config = dict(
    d_model=256,
    head_dim=64,
    d_mlp=1024,
    norm_place='pre',
    lr_head=0.00439,
    schedule='cos',
)
Each number is 500 + 40 x the weight over its row's rms, rounded and kept within 0 to 999. Layers, rows and columns count from 0. Numbers have three digits each. The size before them is the row's rms in percent of the matrix's.

# up: layer 5 MLP up, 1024x256, rms 0.262, rows 355-438, columns 32-63
# down: layer 5 MLP down (transposed), 1024x256, rms 0.201, rows 355-438, columns 32-63
up355 108:558443532425527524477530527484474496516480479505540475423496484442495513553519491501540436561480
down355 109:539517455546538517520484503478503488486463538547542396520602499561490498494490451517521496546554
up356 102:543476477507500469576525504499489513497435511590501490498469550502512430454528545519477457432552
down356 092:466524553503467485458477453483515513493547464514512507505518555456490488507563466522524500489575
up357 100:488482554453470550451484530550534473418516535476457527491523450518499476444508438568533478536502
down357 101:543482484566531535437475533546513483458490554532553498518463486479541475514499548472557471546432
up358 103:539492471454540487472469525473490483516462506506487407498425441466559454477536544506527582447490
down358 096:469469488448504516511444498465536572463501498533409483451519484517575418498557457503457546476503
up359 090:479525457528477475429491475521528546526520405487466465566506534553450448534534481474555446429459
down359 102:548481521512456518528423441508451532477466492444457486486497476464558543539540456578495484463431
up360 102:519571518445484476480481540493506563471478435560500534508447529461421436501514545506514543526525
down360 089:506539571434516520526385584435489543469481508465510444514454492465527543438508459604536466492425
up361 104:533484417488549445499554489499483477476468534603522514518554492533468492515536453549465472530523
down361 109:481481453457540482464509434551479537491515520532525449500505526533514491530553494535483479514491
up362 097:412548550416481491438484418454599501437484457414461516483482488505487483528572540452503419485530
down362 108:489544522523459472458498489556445455520549411504502493502513548510497479548567452481451511509510
up363 098:525490442497547535466501529548556536487440495491463541503514497561504512495516519500479531495420
down363 095:513465491475509498534462445460579502503479407465511510488502530488509450543480473512503594521533
up364 090:533576449517447442457454539496477426421443480460458502525529540434470526468515536438549465470508
down364 097:471493445512460549442487489539532465460502517465464498505484491517440505480485512428509458578549
up365 097:471467461538523535526468489443590511474500451515559565464515465451487493497553476556407569488490
down365 091:536459485549531551475503540460500530481516505406486464473456541480496556446466456379515494529485
up366 092:506468501476480379442558496540448513502474465536517470455509518566534385510517515486556524541552
down366 094:515513485545478576556468423528477459529477486391503523548447467416505511494569554546477493507495
up367 101:476457500524512510453494598504520494593534544498583531537516484480454474507454501537562508480517
down367 085:482515471444497547485451432480502494431521520505515569436468449527478516465521526531432524494447
up368 091:488495552442485475464508479515496556483478562481523475502442494558488429524493537566525504451486
down368 105:553471558510443456495555488444476515441529441483523538502468502466508523593511487430462466524544
up369 090:567618541519527510448507446584476513507470494518468476447422480471452508488497459507530518451460
down369 099:509559461445493525544515482510511523568505516513520484512448444517470508419528513489472442484456
up370 097:508530486552516499499552497533510446500517505543543531493581504535473474496485526452430406535497
down370 091:453515576540526460537619582494488587459521483554455435510474532557512539506465503507507481467459
up371 107:534513527477499494531534488520450607518549575572527472424512468537535478474458456458472567453437
down371 101:493500530482458511541455449519499472475572489511480571468487498476441595525476534449541507533522
up372 097:512488612430466501496451438487475473533523490434535413420533534533523452444483551492481586522547
down372 097:569475422492474556414448490484537495486480476452486555533517517505469493471528488598387478516514
up373 097:432422547495487524559479513526423475573492473498608504506467470539434447478547509446554484538542
down373 090:520460495498537516470491581476508518427567501461548491597443504440494481530491468499560520498496
up374 114:532501541450512422508474536480513526487509548504498490472588530521450472491516512469490584543502
down374 092:548521502531448499487536502559531488503524537506475471522464525428496511547442523472507556499519
up375 108:492497542551553495513524561493435500584493494526524590567536444479503483479507566474492467457505
down375 104:553494512494566534570521494538567524533531517500445554474422453475521553553541545516486512558525
up376 089:476493420506502491499568534500454524476516529498441492518465533405434540552521510507530511476567
down376 101:516457424454499509500540537492453517499524410478528507547559466451493487528494486507520474550570
up377 100:440468440504490423477466511564500521581493472500522461544530509425433448536535469478564509516506
down377 091:474544449474460539482499546462495531496480465546483523497517515576462447576541583479488547488493
up378 100:511519479526587546495441523573513489511536516555555541486532488483471496439461581465551500465551
down378 098:511552459468460534477408476454548444489539527582505537522472494513631467498497439514511584485541
up379 098:511574558470555455529507456484556418438493500502355515450496513446512533442513585518559542475464
down379 107:495475496520535488535504439543499377435491478548516501493500510518503515525423484553435532512497
up380 105:510475523487452529504501427492480403605528500506540495515524437428538561546566461510497499441447
down380 103:489525537468493509515497518504479504535537535416528523478523484493502489453471593475480440560517
up381 100:616501524468515449474479409503512480517583473537524457511464539472492484519503506492567523475406
down381 097:396530530496487563499464537502558500511496463555448540490485512544414474465459404527477525463539
up382 103:580482532490464473524480450446531416447520435500543501469486515474568442493508433506467562438497
down382 106:496486514501481522511558460447492414410487491446469547524524451564535500477515384489432522501514
up383 108:488502454394576467514515490501503492507541438514510524527517568520455458501454467457558498559497
down383 117:469465512451581496493444501518542530524453597481528442475498518514458472519458461431500445526427
up384 098:572551486519510478466509457517508430555476523476501539524475489506444499486495575487521465500533
down384 099:433483438442462515454409521523507454542458515471555494472488474594553506490504486511421513459569
up385 103:487567452477444556406529499458490496533488527480521555494505431540483533500470541509528513444502
down385 103:513545447512517524449553492492488532509500493476517476479500416474447460514505495554450474527439
up386 106:506500508549523450468533521524609524460501515470499531527502475514482476451533528513490513501510
down386 104:532505491488520521482563601386515525499544483526535538515467538457575532477501521458454428516511
up387 117:539511525479474423470485497478529514542546419547498522533523487506468503460574486472515515530514
down387 124:527542506521435530491489485531496492538516515544470483451447556541545502562464564509525506479434
up388 104:450490417474567530552469535450492502453556483496517513483498511479509410516472487447582545525515
down388 117:476488536569426480507435598523460481418539576493431496481542450480532502475527564450550492565447
up389 100:466492487452520533441553469431545459480459529444491566451512512543450528492585506507529525438482
down389 101:438523515444594527532520468394538506478475454502497517482477510499447500553371507447481441532518
up390 098:492487489486571517501515519508475499495480544417518507484495456474452540454527514539509524540496
down390 091:510568583481446487518419534407575504518480474502512457463508504528546466580472470501475463528478
up391 088:497501536455535477458504459477536484430567414484557457490565543446554476493488395510511464499508
down391 093:482579504526504564468536484424561485502571526539521545560454530450509472499533481506532479502453
up392 100:550520486520483464463472419571439513395533487480492482447522443469482535472463497446453451518486
down392 107:441518475455511508487521444557547560450547479539484467543526465577557422462493509473519437401554
up393 100:580467582466425516488529511457473464492499527539519476517427463570536542479500501519451505468541
down393 101:417473471528569480515498458497527580486531516524561551470437524499463483444545539473491499526509
up394 101:494479485515503464466521491471426442481546574613502582498511522443489469485469477530461471496522
down394 107:481475497517524523454494525526519484488531533558496413426452518577480512501432599530465392520559
up395 089:504529534484520484537472441501497541536444525527538480519496475529522486488514494440493549503487
down395 098:507462515469486512510432485489461518579521471489489530476497546476486465492488446472431502565588
up396 092:552510479490532527429480507540443505514525491547405489569465485521485527477477485443476568516483
down396 103:450491459519496512541531497521462550471511473473519459417511544451491490517582456507492501467501
up397 100:558542477551490523503526518477526466500500480512488493476454456481521497549505514541493497511563
down397 089:527652517436528478567464457455493507555542516489497569464546523398425472484581464503470417461521
up398 098:456439537512490456508509476553509467502506518535421483481541507473473492520506546413537506532495
down398 094:554524470492542472520439578474512467434470497541514502472537441473513444581468483522507499488492
up399 104:470449469487510486504488448517463531494453517531537476530506541467533510519412450503462550499402
down399 111:563555511511470528600500570457414490549612496529490482481524530479612448513487506442499484537448
up400 096:528543501532547485554527484484428592506491477463514576510465481514488546447494510467523479516534
down400 105:511433532494558459522488501512486489468513467526484482422511537469523515532426447478591501504492
up401 098:548516534481506539450526446554515503532525487532521492448518547426506603496528505477541471402487
down401 096:513483514519447616479527481516480552533510514480460490524453557495488538517521554492510506510572
up402 099:561508480456481483492558498589585424475499481483470539475502508513528468470567540472465504505455
down402 101:487477518429485563518491475483503511409578481455397522541454543492451546508392583527500506465484
up403 098:523434529585495443502530529483493488479481504628515492527447445543493498520443502489522527445433
down403 095:524525519462573518497547488530453452531550394561504500509534467483522520555491467558470451527528
up404 106:458486463447489557530487520495565457470461483466508496405523460510586523527464561456552420485561
down404 101:457478521438517421466457515486550492577515549433492477445522448513473532542505516447553462507494
up405 107:488488541531486467527529484507493478533505551571514513554464537540549433470571490508534523425608
down405 098:521541551475421405487448580463470427416491469515519511574491519514497538427518521516508559549436
up406 095:442572537534529472486519505529497460518496490493525559494484503590480503581474530498464562512453
down406 094:479567536487454470501493563517560565497522460491442461528527476460456545474532414503544479383544
up407 087:539454468498502548440522469506355539524480467507536524502582483445480519469448503489495527575410
down407 122:556558526476470446564439465496557482523519530485514509500547509504525479517537501481427518556445
up408 099:550494522453414554531543455494439447527485494445531496540542545417482502494450486528555449433527
down408 109:531457485498487568530528458522486424491576460441518450485504459489557549529582485517465501499484
up409 096:507452417493494490521464481498493552497390462548507528499556435570460533483518476459418491464512
down409 101:480563552484523500507493503534485468508570622482528445549471429471445522507550470578517426500549
up410 092:445486491487469473468448547443475597527513463476570452464468464448492433503531535576483467479481
down410 090:517493511475490458454518494512541484439447503573536488505531581517528543551552429488513552509447
up411 098:487542425560484452476475474467517444571429465468521502427476467503522518482565522507585485472473
down411 101:503474485403526445515439517449496501468475508528455479528419463436517498487514512460425477496467
up412 102:487511560539504508455482539489484477517522395488515502452453503480518462461515548485601424563478
down412 111:479464569533429482412513542498491515535506466428458585454505471547463535480593479480509559548471
up413 100:510492502540530507491526556473546566575456460473509509537496486475467531487502459528536494487504
down413 101:437487449555528508592545590460508449510517504529550581550492496442498457464506469527521544565529
up414 098:542486549517485450517563541511506456544523559516438505457467508448507477448492501497413511517528
down414 110:554523530480448430474497445481490568453519458534433500411517445483517458504507509554503471536544
up415 109:517423541407550596547483449437471529505467544509443457503452524499505473461544442481507457556485
down415 101:539514556496572488510526534495530558475545548535471514504501535540494503454507529498535466413546
up416 096:510508532487538489508566512461465524533450550555454467488535495462480487525483513465586459508459
down416 097:523510505534487471506490489434517459533469564529518466523473464524554499438473503550499584505413
up417 109:474487478498460522488451492500581404536541430509647555461505503500507482478490606496544523550417
down417 106:593486487560512566582540482510542493469528430532526472556489472431530492543532503554520559487464
up418 100:646519526465520526425554486483485525443578469569497475508525479471518509524528415496475473459567
down418 102:536491500525563559508518466493515454454498485565539497495456494541478439527511524602436508535512
up419 110:525553495504459521490509547513492517513515492505481441451516551485536587481518573507536435449499
down419 093:480469592465518529458484477513433453438505526524541431518484553475467451531556456489462501516542
up420 089:471552460461548486457517522462470480530462453395443526532444560555486488476535561419472461513471
down420 094:481467462546450541512557561526512549539476474499436479587459544445546495486425463530462443515541
up421 104:535465478571488422414526466463546508526484574421537533516471442551454507462487533561507497433462
down421 095:478499506481518461530424573563473480527536513441486461476485454471479504500510496493515462494480
up422 095:496550443475475517496535496513512477561509477469446471499496462482514556510469518570525519464485
down422 108:473539524529477507482443429527457466590459468539517513477602457500545476561425465509466482459500
up423 097:495487552478504487515493512506481504534469410484538598479517493484518532478511524526502502544512
down423 098:452488473488508451613416461463530473489465445511477479535476521529505521495489479457520520529534
up424 102:521486487470559487547487519550485515494475502511417555556534458482457472521514510553586418532526
down424 098:562491489502559520506489538465557452512498541447543503436570520399507464519490449557533430535436
up425 101:481458578503487484535551542463514533546497543576553491574472531479548476549500522525428516504413
down425 104:503485561522504511564489521441472417513467493481477499481570515576484476468538455514432454520533
up426 105:488451497516472508494533495463436528476511544510537489443511501582470438459503497505480487509551
down426 103:606490501553551451520534485469493461513464499435527489539538445466488502541504446542488517389542
up427 095:475537517520568568435532502517542572559498572560469511490517563471479477568487526504498509543439
down427 092:459548421542471457483547516499494482509488518563442506495524541525557503566470474592505521470520
up428 095:565463475457488490468563529559507455536478491506447526558482534587519520472439563350469503456568
down428 091:457443460466531479499509461522543478480581504492502589501484516484564487516498569512496484507511
up429 092:526486464492454557455486482508533496517427538480463501472560513557488521478532399498463451556493
down429 088:459535495516481484515488435528482531465540555574434523505448553527534504494471536445522567466402
up430 098:496574507439507542518441513535537489437473513490455511547485540535493469445470587501545479532509
down430 112:480454445506545479508502455513541451482511559465568497516555492521449506446465510510493505451523
up431 103:525560540528519519511492403492490563471520511555464509506500451441498439490463458485512492506519
down431 091:442481528501487519459512476538496458584506500626486525470502489529505547455477466446573553497550
up432 098:501447498543465478526465496485566470469505506421427508473433517497474491509499508472560528450507
down432 101:605454461495494525478485457537499457451578449544486493480530469499534495526478494475524479547492
up433 093:514495488538555429482448483487487411465476447495549563486504523456479467500491481497487461488516
down433 102:446429507515410521456501523497545507570426488548519521504548486486552465467446525481549575527455
up434 095:527439501466544497526514495529452483455572484451536531501462502470472410459494508447489479488483
down434 092:408577518503562602460570531592484486430494522487576475484536526482554496442464491488568507524469
up435 103:539516533481465484479477546555525472455482533494472480466437503534469472451478560529547474511525
down435 111:505473472569506516551527512492447428550493539398506472552514464482484513391466511581517486539441
up436 100:558510446493533508486474417513480408472589466500447477477554429464492463452566495462532429524549
down436 098:432511481490506519548525526469475441491519474583564535493460489492503546510621470577477435544493
up437 093:551468469509533549448464523542494444424441461502578486470545490520545502478517551470502493466435
down437 097:501523513452443490516527506437463552455571511520500543535555516517556502493473527508497516526497
up438 093:490496506489605392524508498499548539500581446423521491492503518563459517514495507475493570478527
down438 098:499591448567506521516468570476497461469535554557515476505520470482488514560567485478505452499527